Weights of a small GPT-style language model, trained from scratch on English Wikipedia: biases, 3979 steps.
Each number is 128 + 32 x the weight over the matrix's rms, rounded and kept within 0 to 255. Layers, rows and columns count from 0. Numbers have three digits each.

# layer 11 MLP down, 512x1344, rms 0.0368, rows 0-243, columns 112-167
160127158104167144140125124068103152119061137079130146109075101159099127126125151141153117145156162110135178174110121141167164158143121149065158118086122119109188133092
100110131156160135119208092141105124110137144137165077158097192119130106084131120114074143149114116143125126147124105127129178100146188212092183137144115148120099138175
184149126149124128164101122121132132100134090173149143152067141156165100087088162133171142182124138082147092156113159108135140108125123108119135063108124127116169153148
141124096166122121087144132054159124109090146134115152076097123150107096207188154080149140156169100076157110129115136134113168141154128119153112161067123133109147152138
098155091166109175155158139154058119137164111144102145142173162107070107047121077072185134142108164151107140130193121138136100128126166122158083156119097078112099111057
154112135113127135132146181149101131174112101147167147138102155112084109117137104137111102138168136161096082179115153135104161162090155107102105171157106083151151125093
136099168134165142159155212148150125182117146089150157082110151181070126109188135124121034126125126141112132105108134105097159170185140121166171082097134116176125110147
139137200114144140137154117106160099096110116171112180142172089224124112110115085132153112126165118099122078125093175072170130121109125131142172107156150132176125133139
150097106087113128052145120087182073178091161121180150187202119055082122123132154142166145109069112125108155150082129101135110124102159212148088166084129137137138142073
178107028120093162113101140109150192117106081099163161134118095122129095160104142130098157106142169149128080127107150134057146131204085203101102168090154111137126091143
150120141124140136133148149158126114106135091115127146081106124136173082105090129129081127130138083118043107103195158112142100088138110145183136197139098154098082166111
092141065115137106128118099148155160123133116092106151136117125140184124057155109170133107104174163119104055153128171103157154075114154137166128112153108113143125146151
069107114107182065096154113137129124118125151106102212110182101107156049168126157149197189158196121141182122118088106048143123102160105097120116109159094039127175085112
077125138129108145165067085162056137170142117157098192097119069097043111177115151158087098125168117171145129141160100109118192124162154127112109136163147163155124132158
134156047128081182132128127132134119138235158093147148099204089106124137100074119157162111188068125133108154127093068149165000135094097169083176117086115082178143081090
173097138122119118153108135135083143109149140108235160097078133169070152135134130088128093092144145158145096174118127134101156141144107187111125147125054129133136067176
114205096140101114146067108094124060122139135121140133131146124137080132133094080147138076106126110143151093102116151136172099103161109103151090133093151156077090125109
155135095105140137106053159157141142113139058125149119151146125157093087099138174120123108108092121153152135151165124148118093127117110136174077078167084106144103155113
049086166091118122153168144085168102154098152142117135171141137133128139143141161133117145112096145133160148161137071159171140156174121073188132114140165101186077141106
119083113091128145153145163139155106123139086129117105105098085066177122129120150152146152182120085134129128137062123090157189159190156116145181181132116150144144055114
116100105152114063149089116114132135143091107138117111123182168130110099129153145111129060122139105155121147139141181055150109125112121120088130202138159142143139101118
185143137125113107157117171143152183170117133122152138049130137090107117136112159125195160153105146154093085156210100123113105103121114133133072095122040117101109147151
112105141168094092104124114167072117119133103107191123104224089118105127137078102138134165131150139081129127133103119112098135085086133170181069103113126081141125124151
168077153134100111162093126078105184124154105078092113124141132112127111154142077143124090116100159147178117162114161144143165055148100159105160109143105094148109085162
100132116135144104089080157116096152119096090142112163152118099128117128166106131113165132086114140162124128221149175073120171086127115122084108119116170119112172108130
082115067166118184107109126151119176136112186101121086118071162129145128084100139117079218155110135059153115088112160057138090055067163185124162061162144140163089127116
166069057098095184247079112074148134153140178139091139150108141091179151080097111125163084193099138100117128075150148112085121114066135117078126154142130167085095128097
108119128150153169119140119171083102126088150109087111092129155129138130136143162223132114093174090142103097123069104130118123079112082139128098070088130153103059128133
145165122102150175178154150094151075111166116084110113151120108168128104163100135104183136127114122147174144093105162133087150124124129156144156116168133125127090101094
117141141115118137180180133132179140083123144051128137120112157111137069146198186140103123104089131145142087100070049115114120134242103092125167101166130157148103143130
152062134069093107071148122131107136146198117201141125111168104099168057146189179049130148155089122114148119111113079113146136064151118127141130191114160139145142127098
112070152139147142184162133156162103126119151090144152104137132103145162087199172092139119108138165143146143145112097103124134180062149112154102109142123112182138099111
149150097164143050080133147097158173172132129156087129117089125051070112170129126115137159092177150111189141120143100092123161109142082088064100168073158148165097096183
137123149118131124153113059150092115129108135094145156118170122115128131127129125118204128127111147092159125165100135161124091168149115148124119139103113118108132163100
103202118149101123104129074187110156138114124112138156109125214089126038125126096175175087129081153111184111164158130086169154159175132117131142126170100098154138105099
104164115139166123088130136099098094102063137167114122139212113128123107150167118199098105125111126149114089139147154096184106204153107167101145176130166103083121129105
104139170201147161145111130099159089094100159128116137193121073150133094094165168175132095073130072110072062053138137083120131128131161162081118049143162149149157165122
087115136168139170101089159052123151125179123110104146092200171130128134111126106145120093118151172151098122122117142093128160151146112094106142148142130137126143136115
062124134137128184106174189186145080124160172184075128110180118084105210076146175114086157098112079116144152151043154070144093091116123170121129114167125065092152153179
176170128124097168160068092164153133109172158072164104078101154184168061189167158108163162118162133107159127107134154158171200114114170165090143091110129144143180134111
153125098152093118088074099115138128159170124153095100162153151123122124161066131109102139143148117123131099127173135127124175101134162088164092132108154163121131129111
167106099185058148089120089170087162132134123085106166167097162124156149184114170078072104119114136139127038168126126116112070165144150140143109103125149146173092131205
107125135124136142127169211108132076128161161140074169122123131115120167112120122143163093105120155151173144169126100085115136114104124215108126131142158112114151102146
144162121141127130191144131164154164119128151151177112113113161138147094160105128054098087184137122169191143108169119134196115116115136122109109128142141100097147131141
114184117101172195168133116118122167163082147147143160139130153127129114174142116132151127161093148166114129119046131152117198106170153107142113100157134151158119164135
126003101112140146174181144139129111153144055139123119077095160096130082089139172137150091171135143173113127141091124138100115166110187117151102133088107115141145105172
118129150083138161135179054126186178107144113130142131101130173102111146076060163082154149136170133105103148131147123161105122130153127084151109116133155244125130107093
168138118124147134128144165172070149165119103127115144161093144155132094149146108124167124160148148079100177115115084134163066209145129128136131063116120073141110166120
127138116141111105189145130128137133121095162134150140131130170101084134089163177098083139123204113115167161094071080212159132140124103158113128068160117133066138123171
130072126193106145127105063169113130111124101159121082152036101132125060112117118143101129074204159159184136105154202119201106172139097105126149062137088164097096098086
104141165096118137107155120118143106121100182089131138080141115113176152164062159105125121117120088173141108108104173128131165146116124102166117149099081186108177108084
131124162123111094157148177133074092089128103174141104133137132152108065142124131172191117102142129113082123151165130109151115122113158162092154143159137152110127133126
117101088184118092075160117180165148159105132074117106113108117130200110142087107134180095143088187123132125125144107088147080043108142132149099171152125172106068153081
106131102167073160093111081176156142112120109171138183145153134181159147130216121107126177071107118131144062090100115127138147082083119191066161165103056087176089163128
171132091126150145085155130141119144132100107143079102112200104150098131141113166131119135163069114144166074132164115139180159099118113117148097136145072138107081166128
191203173100123137112110162133119158126071128143116077164123169107077115153141078177165064179101162125128147078143189099194119138152124115079107112105135108130025111169
132043144153103126160068151161082153105094068086139103140142151164122098128120219170174138146146141144120160090148119086110149104116139135072157104107168109142119100168
109167169172135118180128115129141164153169141134147094132168094115149127132142118131146151137122125136102137086103112115189122134160118105162119178110109163116118101085
117132109172048195146126196135087143110124146170139132062086141140156147138156155097146076134113089085145159122121118182102095117137115164138110208202076128073113125113
160076133164128110083175120082129136124114110111157185151116080107158086093105040202104094132100125159145108082139107119186133109186171116113157096105121099128137093030
112134145122077105073134090114142166111143092154115130114115133155153138190114140194113155135156133133151179146073101148094134185131149132089124055141156082114097115125
152151201121172128172094125152109108131134145051138125102141141078115161143089068129125139106091147159089166144175159136113170166154143131126128105127059107103105089135
095164096099063167094168153182125149113079155114162094129098142140143104105123087131086087145125117179085113114183152172117129119120163103102194106115155089121092160138
133094102054132094212083135121166164172135178087142169094114119195139157093149108124106154149086150160153157143112139196122106163125176069165131177105147091149135148109
143112089103123177137128077139118119141171155156120136091165136120110124132101122094112110129116140127054170111188190155127111175130141173136121133135158107088125163095
071139133143119078178140122162048115094146199104108086100170128190136137132128156091146167092147152142117120145109122155070137079100152133141103166189162205129157117153
154138120113131096134119099078129207073077144089117092061143106136083123087066120073110134121102181140130117122158066101130097136147107092159053135178142153114113131119
151129143133187161060121170107112164091147184114100111177138153139150129128133102189107094087130148110146100118132158154152150063127132153134200183113096168123125176124
121120118152168190093192131141119144129094109158167105168104126123109103150114083115138131123126165097103130108159097170124124134199162106208113133108135162105092153112
117147137128097177123079100111134148110125155098118168132176129124087150118150100148091165133139075155125100090129124131137123156110135149076114086149105096152167160139
109157188182088125123100074153114152136124106168138137090134136122103150104200127152097127148075122160120116140111104142090115139069104125119166085131127125135185104130
166122071147148168120138177186146087135126110120131105117088127149141124177094110098156060076141101077138145108120097255090128128120185151101169081117110132130123140128
083129118157207150175159147096135152163114101127138185094139112098065137114128172187121140143107162134127122098116130093126098131098078122123109177088210158120161110125
084158202083101145100156117134144157150124148128174148061147171144145150113143109113093154209160115134162140104155070158140123189119143138112104163115150086196130141108
093148035095128088158194109116102167128124167086154159124100066123143108106101080165152169103190151190057097146113149147164151159148157196108141064129119098155116125154
183121110108112159080164071183103092147116155120121117082094087103134161101100089098114128121147117089192135125152161162152127156159103170128101078104161115108110120170
142132138137100143147147117146155090074078201189133085179197104107163148120145138164169048131157077176191155139180181088183143169106141109121117122136068088113144131113
110084092132140078102156110137153118121124145102164192058202113172083119095112149155093151131070091129110100151155083140168141090140175082159118117083123164124103174119
187142129159106124170124105083162106145128175146174106088166138138118107130150108075073076162128169224126110175122180133130121107097052121074123118159110175122128111142
140131117151147116067119124070119132161139145185133179116150135135152154156133076189126176097114096112112109103129149128146087150158152185111099118119176160078124135064
094096054148104073102123127117079131142067105134166148125174164122166114117180114137100138105134158078152165149114143138136154186145114092141160134151115176160136109105
180096176118143122098107126200132092056136116155155162142226114141217155151087171155179109156203122128108119075122131117103125096102108061089094112095101180156129164122
055120103150031082172097134106142130112118091177121175151127124136106127127143134115167154071140168094131100078151132126132104126140118162166134146156103138144095153110
125160113132132159092103112138091101118201154119142152123097083136082117061127168123124124161140076117103133136138129123184144127153171120118133105066123186120120160162
119161122120183177197137167111171065087124111127097120170120098120131085065071111123119136136184112086114185123125147145154096165143140121138070166136076113137104163155
134079137134167165116054128150105091132147156133123102139143154112144107141180127104137134105106122133100080135078179143122130173130128128132134111069225143122126122142
116139082101072069145141150144112121104164111127139123111181159159155143121115099170133092183135089090104064118118118076187105160109106119145153070115180182132147124121
207118110099086132120106117083113058131145196109149105181087091159185058119161122212097182156159114169122121133180096088068116118091172099147136143096141083104133171136
116136093101113127114051147115140118110132061122159135110119135154178112135175116076148168112132123169149043156078111109181124135170092154132091122165158153156168142168
200097121087090105122110119117143090079113134154155150143144064148168114125158089124105180149124149168130079134212103100033111145166162155069139125154121091125120132126
150150099196146118162058153128095145144116109155117122104084061117200077123165123134116149161092110178165082113146137117105120158199140095106098095113123111119166177073
165171137104096127158150128161105138134108103184145158124164148105159134104137071171044127098125179180070114108144071162147106117119113105096128174130136080119112176116
106164051122122079202124128142138158119110114116139145116203153119148111128115178110095167070086152119108165107133099136135135149126087094093103113135120148196169161159
148114150087123132104105116177108179139131123143176142145124137189100129162109143111137149090148148127105171108098181166138126068101157150109121135125132168147126153136
126119136130169226144124038131113163132153130131121138138145063127104142130187086158118152073156162132147160116065156144133069212159119067141143085184138122134116113094
142159064099103126174096091081112143175191129134127124122097110100133124103056169096161126144136134182090169098141113089078092133076125131164157189094132162120183136150
175150058072174131068113126147093090123140087086130097138163165167137170107111144144104138096140142135121159126131152105162125116183036121065156116088066084136188164111
114117115115148118135154117158137134135112211155128114123175063112101145166114118075144096171161106171118086152115208141159143165105180171123143122128146151151133086112
144135121220128149093118162104126175133166160168114128098145167138174105169113098165162159132114135110112112178099151102135103136148136084093111097121161161107133128123
143125121142103129181146100101119150126166129114127112165079108139153121102124129161112103074090153155119087099139101073136114101128134111174146064149090154145183110051
153164083126121117157167145161072131085100153142185158078100105172098076148129160110131080150107179125106136158132123137111102127096170073156176136062148091148135179148
151191130102166160132174105086118123100150133108132100132070184131114187120175054121167148200130111119142160147137109135127107132172154108150184090139099148137111143153
171105121145096088098093147178114121124180123123133143118140173158125151132156099108129114088122125122082102149112131161068113113123172197187168097146188180129194178122
135148152182126091140056077080131119129155140167077107144175140118150111123144150109092121111095147121144151109123109109145122106162142116132156133108112160123133139120
185094154097163151078135140134220103131067135097150101172149115125146111116036111157144133126111120157146093158145130107123133099061149124140117172066071151163111147163
127143141111109117119117093127102103137155150139120148145138191146075140143157081076128084107197145122125122134116134102098130176141182156120113125157159143178148154151
126139135114141095165096115140146147128169121123105146132150054108104111089101135121133115137088128125077098195155124093167132121173091102200095055110158111153133148160
137169154137146083092144140090183148128146157160112134118097131084149094133159124109145080143122144111105164190195118111101128107180096165134156069105099122140155106132
124137122105096069121120170121094154092164157070089125116134113175187087122143107101125120152178108108179140117152149168105124173138128085205085128115170104127114106160
115136131109146149134230094127183127082150156098122098200133123118112177045136087171134128080111154123194100123145111194159123135156127102137230119116132101115111169116
073182170126154150109134159170119142135140193081087165192178137121164117142108078200132077137091107075129176103059075138078149124077196071170115125154127085104126122183
143172111116084137124135116146120146129166121132138117088124137121141124109144142145113167121102114136154131115138110121141143120217121125121154117141127155140145139137
125164177123104092142105070118132148106108140117140170074042095083141162174137125133156161156172135122114204143104116106108158162141091087139118070155118117149080122137
084139170140165146098076156155165106080103128105130203175145127058119122145092111113147104138118124112145076121127155103117116150121120124110132115148135081107134115154
096103114139154065107200208128165165116158167155129151131121143169127090064057163077083163090133108142126153083104097163199157157154136139127083186147129102169132174115
094111099141148154118147069076167188113155136070133149134089104040126018099097115129184172169144164162110126180116142034111091125081106112096123129135145137182141088129
144134156171104148161165130101184151073127125079097150123175135145156115156124070127165068088097138140116121114119126095102117147091189155096144129254083131096099175147
212122107090120130174098099151123102153123131142167103104085085117119167118125170139142106099156127184144160123117143149159128142164128139157121088138127134133105106126
159075133126121087074150049082159163130127120129099149145075154149131129097131128125173114124152180061163137130071075177106163179087162144123169074085146133108075105136
135153200072157160113143192160160110129128171107143125110130153084154149136127173124146105138132154104113093144071174130176175141134112098130141144056148145118170109136
133094082172174126135129160154146102097130127063084134112105167145120106100106135147109110085176130178167152130128097082145142091072128140140129121149104142055137135103
094121109159116138072128124147111096141139100101158143094166129068148117125110187119171165199163128093167096106139078166119125134131138110136108119089127144077164156153
115092085106037100098138089137122116113147093122161114115089157187106107133096155139158142122173114142096096153122145120116091106172208142119107106158077147079186161107
129089164133153138150117150080119099141179110115093145134146132108128098074177141033121126115150110165167086162190077079204121099140093131112134121172124127164135129151
106086162113174180166134116132121141168148104148163051130128085130148166124060116136119115129158103110071072144143135162167166156140134173143147143123125139125117082144
087084143095118066128182113113129098166096127178195135130145141156154101086148121121114096149187116110098137128114181116123137180136149169117088087120106060175135117167
178129109086115194215114077122148118122161111105111111127087120097163124202134173081100135085149106091160109089137147132109144121127178126113117160119132168128111113109
134126104122133065112136128160100110102136134108131109139131168118125131109129132098106134090182188142099082122145127128125118115116119148100152122159114116135021160081
129140084146071141169116094146102135115174117084134097100103118084139169129072166126203153128125108094113145134068089144165151174075120132166080111138121080119117114132
142148122122180084113127107157081176192129145153084138118144077092132098085189181111116119117091117145144100103145137145106105115148122124081122101133134073106155166120
112138129144117142182134117109152062116100135178113107148048131087117114137108199157135104185107143080121192166139137093105120184130128123128142200145130058163104127084
152110148106171169106174085086100153118151157146134126169141109000149115130151127112137074114127104201137150138166169109151106129089093149150148097118109143111122137132
140116137157163169203134099142100079118133115113141080181083175165138136082131099208080051120194097131151096138139140153117136154074181198114130069107155102156126068141
134070151153123130128134175175179154123112135179122128158144147106143113156173161094095126070130107107185120143092133194074170057073120067097112143175110148143135153133
088092124129133169094108151196156132138152104130121161135148155117143166128116076082150110075087141108123201206161078149151104114115142151098096120071126163131097139126
167103098080212152121201114157129129075095095065150119189134101126176059114116142126127126140171129116125141121100118089079150121156182093191118143145168194147177183088
156172084078179161133142192162081130110137144158158142128096167139130170100106117158089125122203132065066073099092123064112130073108115146120098160166165079156160135106
127203129156140150089111108178145118150155138084089148185131118134139180132093154124154125127150136164125087118108130110109117135167135113142104106139108148148129087112
204136128175158120120116180079166115095118061167126116168126122098119112093149131112133135130104098125160105135162099147121104176135146077120022141144180092131103147127
157115184120152100154143135156160114124131150071133145180179118145121114123116110108164094148074166132116155184190153134187125116121092180044157094179113163103192132185
159140082125153097094098065121144170147168117109114131109108123162153162125113143102130148111128132156050096118125122125128155116130134105187123145152120080148125160206
104143079097175080134158093146115116144108064099125060127087128087106161159100173150100129122104123164133100154164019130077108144146143196095167140135152160149166136154
110139134102112087091114190191112159111126080103152148150033084168096153150155108144152116129084116149115159116084098163135115081151120149113103143146142094135108138136
200170071139090058127153117128103080117149115119148181201171140069106110150094128099160095135149117171153133141146136123101109096066156120118208133171192109097144163088
129111144150136183194107137098205135116118146114116098125108072135134173129150119133127133165103139110120117175141148108188137122137123135102149155117130145166120142095
119068136125105069136125104131166160131114145139132081156164124141081101086101106099086143201150113137148132136170184156112137105140078156108112098160163132119111130083
120194132104149192108110115144143130122147126092106144111174134112123157194086124106099190147175146092128065188124135102115172145139123103157116097144097113103111116123
153133118098117091091070108114128060118123157123103073118118078164143132125122112133191129103148153142104081147111178096159160143148157108151113137103135087141124115140
117143145102109065126155162081097093128127058153124121173137116157199151148133176089141119147150140121187124146159127130119186092133143149133124148076145126093133136079
085148120146130106193082193121139144179173108148175121144142091100136153087183170093113161170149036195096152186123053086099097131139189193089125193060065112153179107073
116122153164123137114120059153119156126150198151099099082093155118119119130167137163130104104134126188169174103075139153130175180152095164122104106148112099150155110183
125060099143171121121074085151149125130116108103092200126102104117118154131118134098171135147104134090140104132132121144115114153098099186159144137149143131170159125113
195122142101150106123139103097158155103109114173121117101145118110115108166137152119139152111107137094168189107192173165142143144103088130130092069140103085110132148067
110133110136112084117128159127123124124057114125148118125119125126083136070121167147064136160136109112148171203142202114137205122080109148110169162143122089160094126201
118119149096173181151098147137086174133102119178101190155104136105124094089091098111097099137114136130185098131086188127115184130149146114122124087148124168167107116057
123127109088040108168134128182099124175131145100114143073167110108157127155123166106122141168109116125107077109121138118126133087141093087143096087180089148182150080102
053117113116177080106110142193130133129117137144116131165106156168097115176114103173120110137130092111091141140175094158120140150145092092093133151079141098113168079084
124137075120141062120109066099110110117129068131144198145152081081121156135111121138119177091158128055136113086120105117128129111129155138165130047141144096135106130097
087180125078133108098154087070156127123077068123117141147157133155138148124133151118114067148151123074194109061168133068122098155156080168151093203092146127140098120113
125098108120216136087115052138146103136087140144093103119095137105116134112116148178103153178155151143093078158121146204126100153141124182184130152139116118124160133186
170101097175150105107194085134156134128131016085136100160154127086118139139131136119114136098126111130157065151137125109152132145152074128154110149109141102156133135135
128077135129145192134060124123143096064161079130136133172079114118131150120159117141131106129145143086136136113104112124151106105114139125107114112181122075161082165144
145122131097159161113116142151126118187134145104173129132127106084150110136141156134131073081140080109082068121078120149093140092089089094099146101170195182139182110182
142149129129163147145156143169129130183198061167162103135121071133179110146156186136153140134146132118146040167156162160061121117139093111178122097122160137091131148184
120059107126100100100077129172140131125158126162134125168157123152078115154150060098134095094108152075131171140085154137116092097113114137143178155133060124150086100119
138087109121180103141132121142186178154202131127098156111122139165141157098120137129163126110161128123114160058207141172129161144119101093092136058115104163142148128185
142111132118120137073192142168049137122149129142143100159137115134070201096128100095176102135139125128127085105089150099124121115137134064148113136122222079188126094154
032121114110106077139108121160101093122152225142119095143158153147125119185196203066123117119175152139066107095121112154091138142077139145122093129118143124119128126192
116115082141149081080110146147127165106079156123140149076173116158129094083167143164068161119156156167114120109091095155138148113102179143152108085133125111152133134110
079154151111146121073053126130117147119137160167159106151175168071194098165136169108141128125119113099120000109113102156160160136155147113094103147091114096152064190109
110153162129160161159126116109078155128090120151122121114119166095135150111195189166106096106135153111118154158117090175135103133132104101112118156097135202175108098087
085153125110066153157126079161080139113078142152128157143114109126143065149114167145146139121142141085144183099089128108124175122112148133106146117180128131134120135144
094099099098168125142170186099156058188167143109130126152114128139121161088077134101170120130148098135117117121156127110118138122119094179122150092086092073104137144154
077138107193143111136128143139146176128174128157151103064134147133093121138152078176159188140133108134170133148140112184125043125140094142154115092114148125114097149105
094089096118119161134121126128135097108095155196139184178158153130160156141147143129136178129152154159129095154165113128139105164182062124135119108103141156103088118143
095114157158145161121140160104128136071211143043144159178185154164167074156144112128116070180099095086110073125141093111175083122081135160102119109119166109108081104160
147149116146144129146144072125083107114111124173126089122142089175140124099083097173142147153135147161124142158137087138118167151127104108105168111122072186135121112128
155141124088161215156164147089156164123138104180097128104139148088133095109093166087182126155106107162098168123128111115140139103113188136133141127111074107148132151131
129100075117144079120140153066130139113136111113152130143123077138153098141216116152124174232134127132119111107132106049137123120125140105111184120100151129069094107125
097172146135136158156116071131113107130185175211123110110109112106141118106083131097127167119093138129169149148112104147103130149131122147103109127056127164156099080189
151146127132106138109142100092109155129136195152137115140143127094140126085138132128208166142128089103094147157150167123136153161116130169069160148159118153202201095164
120107137086130131124095143120104128133100111101085041086046128091159124117104124117112060105140094061059129112184113069138092112115161106074113127152097119169138136127
148131177085092126140127088128106190106082138089141120107128069092098196094156104102161135132185112169058140151165078155167149091108128158151163131094109143125135126121
139174128101082122093119122132084082060150171178134147105118132145133141107144130086144173158121099133093106142154137084110158147173144091119095105187066107110145112089
105072120091134154138097161130144153177157171131140154089103093070102119119159135141186112048056132184095131111143115123047102090125158119165121100118143120117123142117
138176135151054095117103098135091077125129151159124144149130098086124118125166127153143118154178130107064121133196134080090123167110073130134155186104118184147141163151
092164149110178044134140153109152000255105128139000084171082119095144033154174101126116109122142215028077107255077165111102178146163241145053178104208201150106155103157
125154123138125132154141103124141110129124131122141127140126086052149145099121076129149170170144171116124146172183111121129096105078043089137165179157123172091135135211
123173115111086111103149120114084091123138141123142124140134196128133130186164110156169188149127158138137154110123069088113129158117163126122113092153122094134103080113
148064084130078146156102129152123123094141082156125141095144130108182094181184150111157102072175153153094164142074148096126126166065143190092106078126187156138137163150
155142150101107114157100112100148166203179117143064182091086188139145140145158052131108096148025108132121084128121147126118112140102136181117161151108116151142106109168
135143103148105104139134106132136131158085161169110076133135094105154132140159159097121130068170137145122054100140158130117118110120104130094085182126128115116070127134
085170146172142098104161132149143130101126085115157125151122138114165129183166140083167111150114111149120141107104101119159089080162116171135120093136164086094132123150
069197134168141109151088184120107168208134143112120136115096142138152136111073182108133161133173165162139179142105182097100126148194082134163142174153095187160118110140
076097147125155089160096186116139121145097106067097132201161137164091145161091133118132089141113155136130067125108142138094100113138155144107144136166164128145144106151
103095109133137093182131095103158112155156161142161080095099091109130181140115106173106116160148159146148105103104146135149139148134115154193136146068151076187138113096
153146074146132131109083108104102152112088144116119144114144145138093136172161139125182138198119161158134133130111116107147118094180139158126093129120139163097121156120
167109114086137155137182157130073135142142115136082132125141140142097071157160135116178151183046146142139056095169100189147175120154124155180170069152087098133053150106
171127087131168097110148176094057151097097152105133095133124129136063151126064141202132177113139117159133162111137123127146135130182130052184140139112134080075103171092
154082103178146129173111158138180126143131096134088139143163104107155109187126108099138081138155098155140178140126136149140136160141129112104081122172144119118113137163
083147099142188196148077098158139103127133120153093161095108104163155088121111151127149168091114129159152186152062140199130125168107121086064113135161085185113138154190
082135169125159158143128145178140184137143186152131173126137128138131118158125130182094133164121147126067129148104142131145102128090117091160131162147122111128173160160
206138149164107100102123161136091152137134121107120129106127141143111099099159143121141100123117138136147171079083135109085113120140133104096105126131121139122118114177
189127113142130096121143116086084146120179182093119098112103111125129140143164131123121087100139159101149113135114095133176158110032066199144126099141167122120139109157
139096140052062107104108151125163083126062093148124135115093141121112162096169138108126170153090177130202123158098157194138127084160072110129145134133096154097108119175
094117116090177133077109123115149122137133135107143151102115143114140161178156160143101177116140087157125123097137140137164067155067101179093052088134095118090152144101
232120116141084179175148144132149113107126127155052119091098166149064126224091119114100118150119161182145130194125142098102153131115128140104214118167104142096085183159
171161129178124125120135105133170069099108099161080108179100093138141085179134122103126130086166110090147155165189106128117114136144144109100133105174123122153098150129
127099180135094136100131055141138105082166121102130078131111159131146098134147125131102125124111119085163088155086108134138107127133165022112146087129120147088125166101
039143059131126147093146153095139066124145121135132167163167116120135129098094137107142195091117139129110117153071131127130135088127130147086136139072117128129066160102
158120121138134071078108118104143121160097134102136106174145095130134202162097132136197177090133112114112083131150130110133163133102124096184115150139103105137152116142
092109093166098164157097072118121154162107087171114110130217183137105181061119136186153097132117162153113140141128145122100153101135115184099158099139126133171176128140
149116133104104075127129119156142179117123172150114145112150103148180121152160161115117092139087170148145119143097128148142177155107117156091069095085169116153127123048
148138074157095135170142121125140119104118142209124143117141175150147119201083133162191110190136164146127112156118107140107159183129136132113102086176159093129117135110
087123198147148108133137095105119089125155147149073144174139157113114172127197152098114078142184144097176144118174128095109125081094122129120123090158111188154028112132
139137192090128083107136079185107150148106103119163157242096153152121152126118139133126130095178089170092103102066130171104128138131141125159137135106164098117122127113
157132092120100122111161204102159157152138122119173142102149139124139067111082173115139139128192115109148159167084109108089149139165162118122127179124075169070113107086
148110120137114108149096107142091149145131101117092153108125191114098126123078076141144147118136118124116148172111111134144133110089135179071122109083125187152163128143
128149196148109175144134120164173157108112109118110079173191126116146203131138160127103053078136165098181141153128119125128109129095161080103135138112050159082128136127
128187118121126135170144083103073145140182138114105153190159139153139112174109149162165082097101104137162190120153143134111144180166191186129167091057134145119154109163
116158099129130171150095116117188110113154127173126140144136184134180180128086128094175063144125098131128100140146238183118127161131161104100150171091124100124131102202
143137098095129133101190087120147112101120117116172150126181124145138164179128149134146155078135141104152146184133110132101129083141116144150122134118101113087107147064
152193153122130104059155113138070103157126090179151142107135116093141180125115119123118084133077153139163141080138102108132100208141099113170126061146135159188142144154
117167066149155112172159120092136128114108064207199134085144152078169104064116120166171153130117126119188167118148103112116126135140134162152070232176166166101109190136
091115077130151144051079105097190123098078137076091140196021144157087106112118120094060189100085105109125089112142110086162145065156106142152134158105082191048137145185
179070121124092050174143141016167103106100097125133150078159162147103153106091159176120102145137117163110133108111123023168149147161087104161099185094043109181118114116
143094215134163109085141114146137035126160159119158101115090133177144139122143138106225134159122102111053140164140132095145112110070162121161161147138130121150086135161
070119094125162144130128141127173074130108158091149121124116174158202137141149128132111163164126126134118126086213121148125106155159083120177102104083112132111045125124
130181188144102142128168097107178081102157166085172104166137121115103177178111119127134113161103117126101209134155175139153135171125129118168131095118070158107095169117
187112137073111142155100124162203152114168132146114137119127114134154118169133153117142169099135125120128149126139118135157178146149103094131141110148104114140114138132
066096136143165136119115093110103126162135139116129152146102157127153113159129087079143167096138143121048155151095127186094114140133137166068129180156045121138125123129
109103155153118125124132128157153160097129156126103115170115157115177154127092157135184128155103160106076124059136104129098122131105128120165174156167147130115122089142
120139163135145116132159166165103145072118101170118188161130135112166099105203172095118118158100136168103123118129168130058186154114175089093122141131112142139105164126
107135169181132122160134088166144087123113127156140139123110078192149145114126069140111103115135110088170140143127115157183112055111126128071129116085162084144163095169
205150132137166122150149172112146138133117122097175115100150000115156108089110129102164151119133154100170115150161128167166063151128157132060143125135193211170055111161
145128068137124134163161152141148206110149083141139094163141127133124140078096141155118092131143082170064121118119132094137129160140122111148134112055078089121150148155
068134156094098128111065138158132125174130100097085100157165114093148128189147071083146118096099140157092162116172190067151101104092138104139228130162150107126142161067
108165095102150060126126141161140151124191143117110109170155125120090071104124188156167158071091159140094086187122158207115111176155097134102091106144158158124087095140
112137141190098135173112139173113153146088086172174179111179102168120127130160109135084121125062102105131116123154083154115179146104116158139186170187149147138090114131
148155128119124136105135171146156154096101096164143129126134159133136148123091079099147169091099142150092079104174098155156159151123140137122106069131098120137137156115
168090156067106186128115190127172113131105085072121151194128137104145129107073150119070115146093106145110100179079073155101155127142080186147142157120123078039177179119
109189114075166029151109248113137076145084141046145183109141160167141101135094168142133090067168101120090183109199168163104171070150125169187183121091100126079118099132
188088137121141130138075171117109107116112129128084168097139052144169139128169122136094140133081148058105139097027184128164150125149104100114156128162079123100095141165
121139091094103147138185113109139086116111142125086131149163108158094107145139150167160108142109134093122153136131103131155113165135183145148140054138072131143145126125